config.yaml
num_hidden_layers: 9
hidden_size: 128
intermediate_size: 320
attn_scale: 0.177
parallel_block: false
doc_mask: true
dataset: "wikipedia_en"
Each number is 500 + 25 x the weight over its row's rms, rounded and kept within 0 to 999. Layers, rows and columns count from 0. Numbers have three digits each. The size before them is the row's rms in percent of the matrix's.

# gate: layer 2 MLP gate, 320x128, rms 0.0623, rows 264-298, columns 0-127
# up: layer 2 MLP up, 320x128, rms 0.0619, rows 264-298, columns 0-127
# down: layer 2 MLP down (transposed), 320x128, rms 0.0604, rows 264-298, columns 0-127
gate264 102:489510479530456467502528476477494511504497507481476473550501529513528488550486512475490500488450495518534455481461518450484526479487480511478474476478486531511498458513539485512502516475484519505479493485521482482486528482499552542514506483479495502503476489471477536535505450471498488499540482502495480490519516522463452493485495500510495493489544451497519525457505511409536503506523
up264 098:498495460456512462494491512506519472466526478487542464469465515493527500544487498523516468493502507483504485532452499492501499458520529549517549555505512505499506506508481502506497477515467538512500499517473566441495467504499506471517492503443467495509532494471476510479518524487441462462507474495508530468471501500470518498495487483447503508487522472500524491469452521519493520482516
down264 098:516475471500553513492499470504469494490483484449538504513556481508463517499501485514495499454451523522509520541516501507540496501510511513481527512544476472486489536507485491499463496509488483459561523488496510496484515520514519471495547495544471491453491491532515496467514537501494524512470537531498500498481507493517541504497552520462485533568476495513552484518541493521486485517522
gate265 101:492487538544549503524517509518453528505542542525525478519513500488495477483450543472515513459501513535495501435512532456476495501511496506541525511492493521515436499499462522500483485495505495512517502452523518499512486536522498523511466492490506519469466499480487507536524520492463534497518473476473516505500473460544554490521461504531476465526477494478479497473517512502471469497469
up265 099:511526551500494492524481482506485463461476570492545488499527528509520462491481530514555490490504478479473523523494529488526516501568524461486529518526510495538500513502490497512488498544503470475499495471514511455473464532499482518491526497502507488482466517459514477534475566484532472499525501483498500492479521478468490477516450496533519514523519522501509465501460486528465513464473
down265 097:484519495532502481518519509468479471493519516461516483459517496488512439466527526511517482528512472493497494511540533494493483504484499474501508457505514498531456491493521491467525517512484467483446500494503477497520495523495527542468474496517492500497463493486491523538451569449524492577527494512515543542484490491486503512492469515516542533520477516481485518487457445521504486480482
gate266 103:422487491493499490492515497484485521505505495463504510513458509483496547547544480510538509496514485501547525498511531506536526491496506508527516461500495504536503473524524498496488470548492549451521513503496490465528480470517494482521498482522491546488497501539483507507535509503495485506519537508536547517488565482582533462538497523474467500474498486471505490510486514518507493542508
up266 099:513478453488522525462470480474470520503486503492512500433481477506515472502542483500540506518528442497542477495432524496489506465471503495502501477509477459489462475465499469538476501487515524483478512497484467516473519489549506479473523542519483490538480518550512533515494507540446516473500465529493491508533524502505522527493507491482507512499465479500497488515461473516487452509465
down266 100:487522496464496497511458516489488481487475517476488494519495491478496486461471498486464511489506491483465527517498460480520506501505544526483492491493505508469517518472466555530527491508498475542504476504482498457479444541497522506447506473464517559454443507476503476491446495451515506476478525474495439496488486478442456513486515490495528506497482487510494502522508510548475480504532
gate267 103:522474516486529509482503468508500509521482574511499503474446504536519515537490471521546490517497447517527493462468520511473476437450468515495496519477486520511524508534468485471501523526480500495504502508503550523502535497535494535493506494513524506447500461519515508521490522503485567495517482520509490507468509543503527488481476450543530487526502487525501461511476485494496504511543
up267 103:478486493505466497510509535532481542527513476516527524492493493536523503518516492543477512513498478497503516480486494506523458507484486505511475513494500502516469557509469500496465526488478520517480466465486510563520519517507468534511510464486528429497450501473490514489495510485511575481513421526522517504500525543480538485481478471554477483496522471492541489483525518507530510506512
down267 098:548496486448537520464510474502509502530494577519501487459460551512504538519518492529499479540475507502495476462491522523477488449468474483474476499507500536496504467495491448488528502520484502482527518555517523517486529487523478511475513537527494531492514494519509534483490559513507514525502490519453498549491518543482487479515484471525483492505484512478538518500491486462480516493525
gate268 091:545498516508528509488486484546481430497510513475526491473530531524518466512520494512530526517457494513526503478501523485540477527529542480505499469522514490518501506492573480531565496491547491523472540465499475493465459524495504526466561525518509466514482501510477502508491522494467475507501499524490476485508506511478516455519521476523495540481479532516500526508513481521473451497512
up268 093:477486524511474503496534536456506470548480502508527494531463504511453509509485544449504477542513529538463484511529472550490498483526480487508528524468509520442486531482491526492509476515490488520541456476536485488553514475513492485504458477556520516491500482488495485486536491468528506505538498496465519483484525477511509523497506500483455467492499483518479490503531566506517527510493
down268 088:559490509461520473517473492536479492475468518429523503506471495516543479500518503490501520474472530494532498485486530508542473513517511483514471452529506492491481504511527487515540495486542496481470522485465461479509458526499545546493527532495519516492469477507486514509532529507468463552505491518514470510479521508488492435497510510514522529518505529511458506492507466512484450468526
gate269 102:515523543498510492487451487497523482472495506475495494537483495542525501547475510448514479448491474547494464455497510502501548494502481501462466515515513562536498505486501506485516523529475493500510458477489534473534498528547503484504490449455519515490465511479488470496504467474442522506533484495520522479520514488490478453503453480528516489510550460499499498481482516480507510505510
up269 095:521492478546532513497505498517487496513516456499453501477476512458502519433493481488513511536457499512479506484515453519426519519473504523529522480472520457513462505515494502489553479534488515509470477539451535479509498516524516502513513529489532506509495528504478458479487460486488511487459486506522518517496523477523488496507466485538494490483476528505501507533505509529452434520470
down269 093:507447492501477492497512472517521499495525508512482497515492481523534484447523477470533513503516537487465477446492481482462542526488521485544490467492516450510468508512466516478561511508471544515515451491441502515520479501475445504521500525468514507554504499533491505522472480431498506476514500478485479462496526472465493507497481493513512490487504502499527486489515539531463483493477
gate270 099:515466475500498499498495522473536457560512488537481532502516491521482515488503525492506488556492495555475546487508531502489503523505524477457516500534520515452486477474491511471532511526506520506470487488491494529510472493476506490516429493473481504510500512489520456480490511503514504500509518535465523482473424474447477497484555526550472504463497496498505484469480492491503450508478
up270 100:475464522513511495503517498549513569502471534493498529537488523514495519497506464506497518460459518455526504473533490503508505509487511500503526493444473512510490511548476554477488483531463461528563515478483491500500514511472537503501516491487526507478496488493485519529520489489504527529505485501527508497538564532511512518528445468523489505517530479476498531540517525437507487503478
down270 098:512470521502525498473513517486529487573491518523457502527500509526503509444532524524510480552482505502508528463490490486508500507494508491428534463455545517475513491477526502475528493551508488516526480494484525489498503458478499526508482455473482525510507511510515480496480498504525495479506531540432560480513469487456486497485490490543465484490516493461505487501487486536520487506464
gate271 097:505495452510485506493566520549485537487491496519520495519537468497537500446459496529490519502473533500483477545512470484462516496537534490531557502474472511513481510541536489523503482513522493482520501470475499548503476489461504518506549498488502493534500512521494539472507526446552523509495471496493535491499517502493459485507476501516482489519502508503509481474539498430514502536485
up271 092:460527439550502509518532534465523491516454456491497517493517490474477466494493506516508498497474497510429525512469482492496510502484548518501507509497458532486505508475505504523509494491528512551491503491452509493493530524453458516531497526490494551498508495442494507484512448508483500503497503509509509462481486558526468539491484458540489503503493475450506529483491513477514499458472
down271 096:469484496505495501508482550462512491499518471495504537501502500450490497506504490536525461480470512453490576492478473459479464469510537486478552515528478491480515500509481476536487516482512520515549482483500537453515502508488483507509514508462491524478453464454515464507481453505492475448471525496527457478476510484533484523513458486525476507498496490528492479495470509507500456474501
gate272 104:442507524482506482497519500553505517473534507495518500529489472509502481527473500463511497505451472495482499448491482478523506517518511488505536486514480505482500517503506482490471493460527526488495509494448530484463511518513486581468525494520561501495490511468518503504495461516489555496512470505499462473553543428505500486498509489544516507488476503509508506501513521517566504485531
up272 100:499501517501493485526498511519512487497519499516531491537487516467438495524507459524505488500512504480471420545532470491467475523468505459520536527463569472495509505533503489507532481563512463542496493494522554510478494493465481529513466527490513500554520503517532472501492490487513502494515500448505509510524522497491515525517501513510494495529509526481499457461438502505513492505489
down272 097:485454501475489476491510518540529547485520494502493532529494501521529521481506465486517512529480499532515505471517522512525499526482511512487506460477476466484483506449497499518494516490476475495546540513459539492513494500577481538498490519537520501512465529481547536542522517494489517478509531498487525501500470479482509474478562476492493504511454474545525527521509487535518502442532
gate273 104:501479466507573535532520472546508547465510511503507443505499506513541493502499462521544506485469542510509504523491512531491518514535537458505511498470498541502513465573492508491489543474510487464502499488440502509508512506468454521522521549477518505539517475518487521494481513500533506500498494472494470518518529476516515467504478495450491530505487487475491512498451520486491487508494
up273 114:521499544501455494497477533513500474567475484501533484503487464550436497504524511504484491450498485528471483494527478496473474516515497505474496509517507469485487515506461561501483496456491448530512452474495504499555494476515503506489483435488504492493485509484511454500537477493479522510551475479502488499538472509511504477549514500534512511491519460477487507523511514517496507472453
down273 112:518482491504556525528489475544517517458526517505509448518509505567503509490524477533543509460474521503508495537471493515492490530561510486510516502493503525494531491568496539502498517474485491478499496461466515501499509491494477526477493539507480503545526524523503504504486519498547484452534478461489475509531501461521545475501471485444506514507485489479484554489462494517491494491507
gate274 101:457467482509483439450505486516455477510486523496503461498470492493499489490497542528513502498476490523468485499518521521519502522479524514491450465517521532487452514504477528495486528478504515516508462501522508529492517534527470465464505449475496535507543515517534471478469506526515513479542477503496492502520478461494491511515528529507497487455530467455497450502507525535474443510460
up274 110:463482470497499507447535444474464464488498511492504449515497512465489465481508523540495475507516469502506498497459552477551475492497498516512472484497472509453481480489479504516516491495524527512477520542554492491444494507498475491466527532510518541507563479519511476493485517536500479480493517503514467516454481497491545519464526480460506501478490518478497458498508467522475498479529
down274 108:535507518475508552504529532470525527473499486487486533488552506517514492495511443457477478480509479503520545518477479468484503496516498500539541523504492494480531469505536463506510472504503519496500533516490481459486470461485538523538514539532500471480486486482466514519518509487476491539456503519506497517486512504516504481483480493472522501548470539559509536506520473461504566483530
gate275 099:486460510541479484518552556487503521511478470483499555498497456525522511481514452566465562533508490496479538523529484476458494520516518508503497476496505521478495506504508495541477505500487499552526498496467467523486478507484518488509490476488512487536492458486488510455531516521499460496500461459473532488496518525523510506485516486473513457504485457470515513485549534487489532510507
up275 101:537511509502483509528477529468522507524490548519462496576487487505475474539509545453511509475530482510500505469482483505513523461513500471508552521497482485497534502502465515472497491484486495496485445523496537489508501502471515537530472490526487527495486492483512488505482464529492496489546501508461485491504456546426500443532497522504504485474548512505476469490484517474499519461490
down275 101:492475517515499502497519519482487553501485508518487570488524470516521487475520471525469546490510472486510534508513490503471548516473529511515512488505492505482534509514459485475488490478499502564528499521463479510500516532486526519506462471506502508535488456488507519496484487543496486526503483493465529492486469518475530480491518460465497453499501477494541525504567521472534580503468
gate276 092:511541528549517532472500502529506499518467520487505505516507510485475520529505509532490475472483485512509470489510519494520495507450516486516504536425493490499441513516510513440497488505462531515461490501497506501528481474505482493486537537494516440468497484517495491485480500474499545514506507474491484487457469483482572487505508492471492491519477478512518461533489460529524525438546
up276 095:547463478477508494499491536515499471558465493481489503461488451499482521455520501478528530499528489505463513448491453516493504500502527509520481491493507505543494472499505504473472506509451458518526467425477491453507477479472505508486482483494511520485478504470472498522523514507490522495540492496460505501507505497488471478524507495517485494501538436495498511490480555520453451536475
down276 091:516540517548530507491508527554516518513468514497477560511505512500472526512489503547501446470472519533507448469534505482545498517443514474509516524467511497475473511520493523465500504485511524506506510493516522490507464467545494499492503562515530465477512510505462476509480508489503527505494510497493501485477500494486563520498480501481501486521474496521476473547464486530521520455553
gate277 085:492485471554476486467477459501508513519501475514498490508508489545536494502490498467505482432514514534492526447508477495553516523484500458515528472515525457520498481507517545511491509476483482513534514474467497486543503514504507522468498492485474509473487485480492455561484506506487509509517463500501475492524490433520457438503488545519496533488517515538462480506514484477529517518490
up277 082:528514534474515496519537521507493518530468549473509498481525482484476484433505512533525539517516472490493500525479528517455474461503486508487486497462455505486456574488478507482525498501487512483494467482535525509474491485458480468526495445510502501529505489509486518446496492492523475500514525471496508502472498523455528528514506457466486515501492486459535548477503516507458483469517
down277 086:546500528497521456525539514534494538541483511451511504503506474512512512447503495467539530468513542494482483466494534523479490507526499495506494492497459471517460567511435527505526534531493507511512470472548474498521507499453521479524509466503464550507506478486445484510528497493492495500533512478468476504501473473474523483490499509493509523488504454465502539501519525513508506502483
gate278 106:500518514531449489508454506506541476491481494523479505532523496526442525507485504467515546498519530508499451512531477467477548496500486447511480484512521476505500501538502515495458480530500469486520438482469491501515509537515484539522486475506548483489442524452494522487495488508514503491554502503492508521523545472515513459529444515499482487479530505466511474461499497481502491494494
up278 110:518552507512507491525534518527491509513537494478504519489532485476527482459516534530525450543511520500492540506531518544465457519489512528493469487490512511496495511491521511501492540489522522534515546497522434512496475462512497488507477502502529525529517550520497486489530466470521523500499507514517501473502493464490478538486561546513483480513533441512496490517501519467554471520475
down278 120:501546498508471476510538455534538496532520489496478509539510474510511493494522538519540480547513509515490532466508520525471469504494519491497462500475500489503496494516500523487467517495537509541503522459530456481481516489509489514479463457497526507548489545479482490498508480459493532518559478498503508488509476488513493530485520562522498476498516434486484471521482500493559465511454
gate279 087:469492527514511479507499495487547466554475508534506499476465492518521511526500490482529501430499484507434518468512516494494476491487500469481494516444474500475525511485490511479523522461465500507510495460472545497497526470468531531502496480488473492512498536486473512507469516513482492508502497499498472484551487445489505496525438517536521546482517483546503520536506528527498497542454
up279 092:541529499529523480516495481544438482467484474492482485536496517493493492525505539462467510482485504516507476520474464487488541515488484515490489518526526474490488482529499494482557535526539512516481454504499465562516536489540478485486511488415510505508477466511502478472478497502472554479523475503472485507490521484469478482493522536490498497514488516492488492448507487526493492445523
down279 097:536526493510499494500497477520484488506488477496493495557493508481506523509493533475500505448487532530511475510478472481497555512454492483511500524493494468497487478519473528478552531488512477520476404499516491534531523472539492492520506489462483470494467450494538471499479492502481572490512510518495478481528498482476500484498500539515483504527500472502499539432508517530525500465520
gate280 103:472466512477475496499477517542446495497507467477517498510532497519487510476464497466485479512501497519495528521525470468535497516506480523512503482470459473510440481506531485477514508513508515477465487511524524489513503475500517509443525498513468487521500559547466436507524497523463504514459497506500500461527484456517507501525522500519519514487495513533509446462560504482549463527487
up280 093:494460504481480477523482518524450543461475475468529525526503496535466490471466496495438518491493546494515521517552476490528529514520496523506523474489458480476465463498543503503463478494502509486460491514544484512517492468493503481502501493481446511514528512544494425510543479526473492497484472475488502471510459497495519509514529518487505496490501521510493466494534528505544502457487
down280 086:494491487531446514485504465439489451525491506517487517500447517490516524561505479523523508511526483483507451504484538522509485514486471481496474530525538489498536479508545524490497499514515481487485568524487474532518500502494478485486511477525532486462514483479541529462465531465538502487498490495508532532488533495480485510489508433458514502491463519473503522486494487470493504476540
gate281 090:474473525508521487527552489522540502515511505468505496450499489536484503472546481453544505528535480499477486426473500502526503509506503454480524467470546467521482526466529471481492513476495485469468500464490532495480500539497489504459497514508521486523470514501489506471503530509499527508502513532526496499505525473520556420485489480516496490472480506479504508499482508527492512559489
up281 089:545528515499457517437458479485464472534476512509507509472504535515506492490506524520514466534501493497493490538530532490476473468518485520526489480512470469498500470525466519528498497556507498489484482518504505465507494516484519506462519477472495494442494541514471507509490526556451480495502476463508512488484506477521458537503493515499539533508541468468493462488498518502546461501446
down281 091:440502513483526510480486533498537520485495511491530479520515481546487500473491465497529533484536511478494470487499474479504533473485506504473557504520533506503511500500481483452501518498488495463493539444508532453510484556488499519498483502485500474455489538533471490520521526516507488505489438490486516522489493499499472490492517493519580455486518510492467475493485491540529524482439
gate282 089:488511513519509510499462505493518492529483444488513544549500527500525502468516531479501505445449487506518523501489505522443494488489511487527470532542499475520508502511523474504536485481513504507508458524444503480513498502454528498556463487465490518475499480504505494455552513471490532514545492484485498494540514516482471496498515499472474462506491443488482542534482529481483520551504
up282 086:534497518510501458493492538481528526520534501519439512501471485508477493536513495532465523479507494495482511489526443515523480490517496509515520465489504508490472499539501526476487544508490449537532479480493494572521496477499505464491497466493504486558476530477515481504449465513469507502499511501455481500501494510513546485488488498515498521442502473543519438501502502485508545451505
down282 086:508524519519482473541474532487548491537492463535474516523483509502490492503524505527463546424455510496519490506510487505465458480441524524533502499498509493526503517527523470458505531484524479528533476483467521517526510480456498518529444471477504485515528477511526480477470492509491532509523486500451514504535493487498504498479480506466505487491481465543520492541486513481485550497522
gate283 101:478504517562521485520477515522487522548491512485507478467494501473491480456511524511516507504528504497499500491498509489536490461507496482525505516522497506525477499501465534511476504491466524498546447462540496508536513517478490477516460467463506533501476488476478478523487526523492503506576513455479514515579496493535521455551492526492464529515535481473501526478494529520526517484476
up283 103:515467524508558530476493506518545419517506485512512509502515515549495502511485500493475475443494527505482494472478470530513512554509496489449487515439481479466506501513504501496503568508518510473483530492485562528508455470501530472483512490493495479511546514556513504486543467501509487505484496493497484463473498489504480499479504509466492553470480489513498484503470488501507497502535
down283 103:515487533511540494468475499542522441558523511542525501510510514545483533503508474511500458469509490516498484464433495500486519494554511458476514533474491507477533481540493505502522560507508518518537516493503536526487455496500508470526508471482491494532517499504491484482532477488507490463486494498488468437507519467512452498527487517484476517459510474531488502474464480498504502489533
gate284 096:498480546486508523511474505490524513544493448471504506513494493508497489463504515483535519515563493520452503513541492492479488489533478439498503497474510501514511496541470533521503501530493471484467500506455483488514488532492476549497486438499566479467515466480503507523517500466493514541549470490487516494507501509482500462499465480513498476463518478507497487542470501528473528558470
up284 099:395523495480563509497507509485495468498459527492498459501455541491505506516484522489490508468504497502465478493495489501523505501491496477520557499556525491449469508526521519523508544495492493516496495505527568541482553530512489505516516508493484481494525512469508510521525456499486535487505498492470509463493522532508510538509485476511538492523526484505510481493507488485518542475528
down284 098:425525483479553482502473500491454487527471534487503460469492526468495491532484516496471502469502495475479505477515510518531499511530494500535543499537510479457498494517548530530524527509494497506531491492525541536517536525534473510488491492531488482495536476468504516499503455555505509497477506506476469461507518551506476535489510467507470491495506494495509491469491496466529544469557
gate285 104:526498505497497561473482484523509518524502519502447498511512518497537452509510448450526471494511541485508512443500477499513499479517540491465542484498499533540480525527530518476460484538485507508532498466527467496501457458507497492509491481492495519523503509508512457521485555509474506498493507476511507456484511516493474497565489507484486494484490503533489543499454452468520546500485
up285 103:479519460475503540472527481445510506482549479518472502515527514466527467541511510497501444546496519491535511497500494489507499497514504560485540531509526526550523527491541465497479508531494526510522535535511505480497495490526483508534505520557467505504514522499516488491464500500483477486455528511519512472445530553515496506492466492497523490475484517525506502509475446460500532483507
down285 105:463497499482486502515525494480499477469507464491513487532514454484484517494498542534502518551502494526502489532511498491481497494541491503538472520520518471484533520454504500543524521473501472473525520540469527516498542533478502486486511518515482461530517500488497501483478441448545475493467516543505506530499473505525546500438481506515561475484506512488496475532562534512494495488490
gate286 100:495494502512552477496492520505528507527500479486497505523483477479471482464514491481456483523523501486498447496495502483537467508509514462477500525496534488469495500468542507477515510485497486516490480453502521502519494489530440520478512494463522529509476483505515533489445521543456520511529408505480529491567489449483451508502485492498508493505501514505507507455469526516541492463497
up286 100:506499505495529475504487523479499566490516502506477548554481507481501518520518483489480457511510498477498457499487498456525518489509493456486481512475482501437529532486518458490479492509523496484463501475488520516520480481518441511490483515487501554498512480522548521509473505513469499482497451477527533469541521506482468514455486488488520518498501504493509510471471504512566537445545
down286 092:491477510473490512512495509460513528430522514526497507540482526508470526519479473523503456516477548513508507501532507478510497476517499502495493468515514508483487528518492428515473536534516483468513540528532524506494504500564477516509500509542493466530519522516527501493542504490495485478457475487521542450481474533522493509476487479533522531464527504523477502540487484560508537497494
gate287 093:486498508502474483496478492459527516500550491495510486502480519483492536494472522485530482441439517472549508559538490498523492507523498515524533510523558489516539520534534514498501472523527508443509480513500514505488524504462486469516463496557477497516535528497482467518476516500508517538469519531513498502506520554500479452540485545514497509512510518529508485505485499475550516494489
up287 094:521538512519507480527506510497453500512489433513514530473509459497538451495513486533470508501515498538489490481505473525500531499475469502491462502474514471483513467474512491518498498526517479534546505501547481465514505509479549536499469532459545479496466505495473479539461429499485519506524512465572497507484493512450514498469510490514499521467499490524490499528500477519509476490480
down287 092:491464468493536480527489493483524494530537547527497522553473504471471505534489491486490508455472444494491547504470510504490471554497540521498502487505505552472516476558464519474487482503499444494496501469484497460499515509474491519481498514501475538488521535476504523503523538489486506493516495509497493516503464508540459480547520500444492540503457483488477493530503479474481527518474
gate288 099:536461467471515497481475494503465549485470517498504533513477529532476496484555488484552480487476521456498476543538483514476520518531500491487510470460504474515510508559473475507450496511511537496460489470475449504526484436476482501494501485523523502491502480539549524511474487495535484502497476438530501508495527507461496477488470490512519495503485481509529483513497477497494505502452
up288 097:528501459495480494515520525526470527491525469499508511523484477516482498489460496533521515458514558525493479534476471489495561499490519499506538531479506442502448471526487514520474472501525504521535484527549494516527556496488472474544464522528492523476535472533498494504546506540498482494493470493540512508534519492514513547505494521479501493529508541527490497502515487465531528466492
down288 098:541466514459522476523477505495428514502499500474532483508513497529463530508486495522547515503503540552513517521487494458485534519537462455545501513554535497488461451516485500509498505523502518492513463494519479538492488473449502507467537523522502465508503522478487527528499510502502516542502484486497491512507514501486498559484454496491495494531492524492450468512515509457530515527487
gate289 098:573544540477496502500498480511506473504486559497484458483515462528487534504532486506499480512472486449476500456507530486484500470479486472507479496464483492487498512493470522449502524490511480443483498489521435472480478472517505499478526477506526515452492482514491473493486515505499493505504509497504522515508474489402542501501496519484477532476465478496519487515499509513481444489489
up289 096:483504510499484491476475493507520519482473456520476503532468493505525476499483512442509530460541520566532482543527497467457487494499480496488481487515500449508543490551513496523502451515481493530514507499463530525520521482500487523546489501484492499512489511457491543504513486488471535515509468484469465484517486491522492506499510504548527472520515514495457495508477460447543560493507
down289 096:521505526528493474446481470503490506535518513501480426506506454503491511496534532501522524470477453472508508501491510469485499498503472449511503500513471498505490500494480517479469534508508476457472452479509467502506471438497535544502502472516540529513490478528499506483501516503538528541477485522513536482515495514430525537499468509516449510511490495509478499499490502473467461512452
gate290 093:514555492464529470469468486533480427495486464500528530485526499500484497517497477471494497503533466516532506436464506486482512474477494505512509527478503469514487479474493533458478509510470528489492475494545518537493538489541477468475466523531478466448475461501458500472514494496487499493470479492499482492457481483515544492495476508522525487508475503525509515534484489549521455505501
up290 094:525543547495506476462489509511485488507500518523505503509543448506477543546461480487479545452493482503487522477488482469451516492518503496530483492494467446483480514502480520508485518468479508463516477478499514511524477483518496547491506467494507516447456464465496509500517463454492472494499482436476474494513461494495497480489530505502530516535515459507508475433518499488529505485488
down290 092:508511494475537488486473491485483469518459489466530524511508477464493523523532500490512499532505508471538499466514457496527525477469521491462472540486543502548478484482525546487446514515473530498518472535515481495515505490478521442500490508561513461472466498476489518515511477473516501547463492515519510510447542492478501516534458496513478507497479502523491478510539476522549476510516
gate291 099:490504468499556501500525506499528510495523505487500529517497483524503501533539493489512471491510510486455484530516495478503531476507506490535534504516455482476523522577483513502499499469497489504543460482516492522527494458451476498538461477483485539567494458509516490518505473482466515509537502494483488494556510508496512510482514525483495503505538473468483496518519492456529591500511
up291 110:485487463497529511485483501521481545444498508496517504519498512485519514551509496486520456532499498448482475516515540462511558488487540491520544487514466499560530533520496487488548530468499492485480480514529518456477530469492467526512533501515509490540523505521525528495486493490493508519504500499505519520518467476520517522450473495495520491507536529469480458479545479460533518464474
down291 110:483487506494461498513481529507474504472497510439511462497506523478488521475442487505475480532478506482514528497472530500498522511494533504502497479531519522547489489446454503497510534506507516502476521515520526473489543513541508509463556500505527445478553542513533528487493535515498488518473477531532497531488483491525484527493461449513500496464497526505513462479500529509487436514476
gate292 094:556499526545490510490499529509540484498514470469478493496518466534484489502477538519479471460492523517503488494513486551476505484475493496518521482508515559521522501498489484515475531485485507486501524512469512512466463502510543524516500501513471541496512525509467521477504504505455478526515513491503495473575513534499549542509484512475479496476548427522514492557528479524493476481472
up292 100:529485478499540543468503502527477501472525501503510492472509507494495478496502469488485427491486517516527480526489482532538496496515493534489524542497492520501482472487520472500539508501511522472488552550511502484499526517518497484515506564498473566509537498550517503496530507504463476501486513514518499503489517561545491518452446490505523544469479509524509527516520479543481485455502
down292 106:509476445501544507468521481507470505466513503505548514503530528462482491542511479472500476521460459492486494487497502497531520536497476499475470525480452448491475488517545497496559478522504524497481502507535479496506536502486474471491515538498486517533487516528498490522504527480531501473449494519479508540434508489514478479473531464507510505498463548495496530444467493504512503523526
gate293 108:515500501487462497506506546506494489528478488518528503493507450544447459547514512530514497510536501553490487510480504507517516483545522465494440496468469506500497452500494478533509516467511481527511504490513491535523504461504471534553478475492482519511469490495535476507531495514457492502517452522529492500500527559525512488521468494557509509499486452499497502518458507533488490539484
up293 111:497525501497513472479476506469493483549471482518512541532490531507540534483482494495494523515518473487489511501509466512473460484456492508509524533491505485470498527537490482553480474527471515480522498525534531532552463478481516511467506498542525471492504479502504519489528526458521500505526488494508526489494537543519476482509537445499524461518468465500507516465559458483463521489543
down293 123:503511503484504494489477526473512469564487456516515540517478538501517547484493504495488527523518484509491499503510488493473494493464467513503522508501514481486507544520499457526499486494467494463522509520554520532568473477489538522498491493535524488484502456505479509472525528479531476508539484467487532505513481538514459489528544467498546449511483463508486509483529469452485527470531
gate294 101:532473496512548489494520501513529521551478535541486513519515487512501486510534515536517505521491503490488515518488465496500476535486527478509476485488494471495487464524535528517449468469488493549512469463485485581530458482509490496595487472479481476514500512477500471522497512482504524507520483475525490523484532534541494524527502516508483487474516497447487513518511533509485499492460
up294 096:531458481522548503514488501471514552509502525506484506511485489480532513520528513565523471494461485452491519512520503477527498497448516501494505504501502501492510484484544489489527519524531533549474473526460483530507511513492504511557488498439453511533524489487506488526444516501504493508499517503548499515487526515485468551455490504536507478485554513477481490499503469475457478499477
down294 103:515481485515510519502478547462497514442497493503494501474477520462534532499498485506499449474505515450510497512532542461542514478480494535471506501513510536521503489490544471464508522545544533509504492548487492490516536513494522501505486510435472503498503500507504516509466464507495487517514527511527496486510512496460491516435494499522547505520544529510544472496488438493458471498492
gate295 103:539506538444492484465493516488534462536460489515450496487533473482477526498505546468492522501559507500503518477477559489490496539481504529482484471507519522518499517488467476501491512490490514511510486456530504456496474529532492502514493476535516470503444509546501486487543503509511530485527484527496523508527457484526555508506496455508530488478488434516484502475524514498486502501521
up295 106:512488538485529499451486497485526458509483467499485525467492491438509522483514531468491501508554516529476529492482491508502528555473527537505540501506537538539478511493480487537540519476488514466492524506520502473477530569500482490491508503525550477475485499531515475505496509489494490509484523543483545518535498509546546507499465480513507516490490466524499518476519481542490518473530
down295 096:486508467533467506504490461504475516420503503503501501502485539491528496513522452530460475490491524503515493501553462502513506463508526523488517494513521490496469472560553536494525471493525509508520500553463521554483508446490508502503481503482475520477527502490508506543483494470464494507462519460462494502529540515482475467490500526482528531506488536527474482498475476497492482471477
gate296 100:503504498505498500500491461490558479513522491528488508476455530524476475477476522468524526510498455505474511460477498490478532546492491460475493497527474485536515464522520534459520505481475445508513442493486535510548541498461458563517518491473506497540498505523503496503500512485506572487519486471522497497515482494505501494524514486532475498497499511513452517537463502513501528546482
up296 095:505500533493505499478462476524492482532510468506470514530474460490522512509515483451474511462513487497496462490505500502470500472496501529517526467440515493444500509523523500448495497546526504481469474514447504517508499532549515481499437487496540490441497506495489476533518473505459487525482440533508499486504538445473497483476479522508507474481518484482505500487479523477465475476484
down296 105:520504503495504519446497413480529476548510506510477506524523478500501499486496491472459518488510474500494476489467510517483534522483478515491523485438493502492519491557509496455523484518523493503470431522481524546532517507517544482487474501497543499471516491504500479540522509479482517538495438543502497491517508470488497545497487527528510483497485523496502477461484504508481484446475
gate297 110:496517483501476442523521502491473496497536482534528487529507509496499508490496511503513492519515511457458512521500513474472510512501502448482524526506456433481485480471501517497496509495517519435492420490498515486522459473484457524491509566520476464494470499522526488515533503492454503456507501504499506496528482506478481457512520507483462508503510498494506497439560519508532508465483
up297 105:469522515533502540520506526532577500469466519472483493513480451502492494531479452500484532445481509514518474505508471469470532485497532513493493503469546510498493506533492458510480489527493478499569530497480511505469527523484501511498493513493515495491521481493492498472473504524551480506533490441520491501513582480517466493509466526473516488495497473464498509497495471475459502497512
down297 104:504541490481522489508516546514490530489520486510482497519518473471550483488516473478516507516513499469437502482500515498502501498471519451480519498511512485511476455461509513503502526482517469457508453491499533482477463494483449554522503568526464490521504461542529523543517504523452500480492489494487494545495511505483452475514512528515506513502553464450461483473505511487488513499504
gate298 104:518543492482548524485535473518473519460509471513490493494491540477516512537556486523551502545535492502551501502506508541496507492527541488450480498496507500528466512513468472514548474504509532483483523509527514475466485502510501501480521506547528531478515489508505512514529517465528497464491528513508530506503558520510498510457515492467495474505487494510545525468454488508447514528534
up298 098:519461501494469492495525482494509464479520540507507501508497491493475499492460505447461493502443489478518497500477453473542493536516517543508535512531500453491526479491524489465485461509527473479503553507507472488496487467517509520525481519459519510536505501500543519500526496488455469504470478494558474514475495526510480527489485521529532555492466545489465472523523467519540506485509
down298 099:446534499482534496543500511512494530551500470485473507462502450510508496473497522524508536459553543523463503510521508485491467505473449467525480508465477538472498530503470554529488543496511526515495451474499517502537541540485483481492504479498467491483512519507471497497482490539528511534549521492459500490517467493489522484495483477500487462531510493524475525507492518503514514525468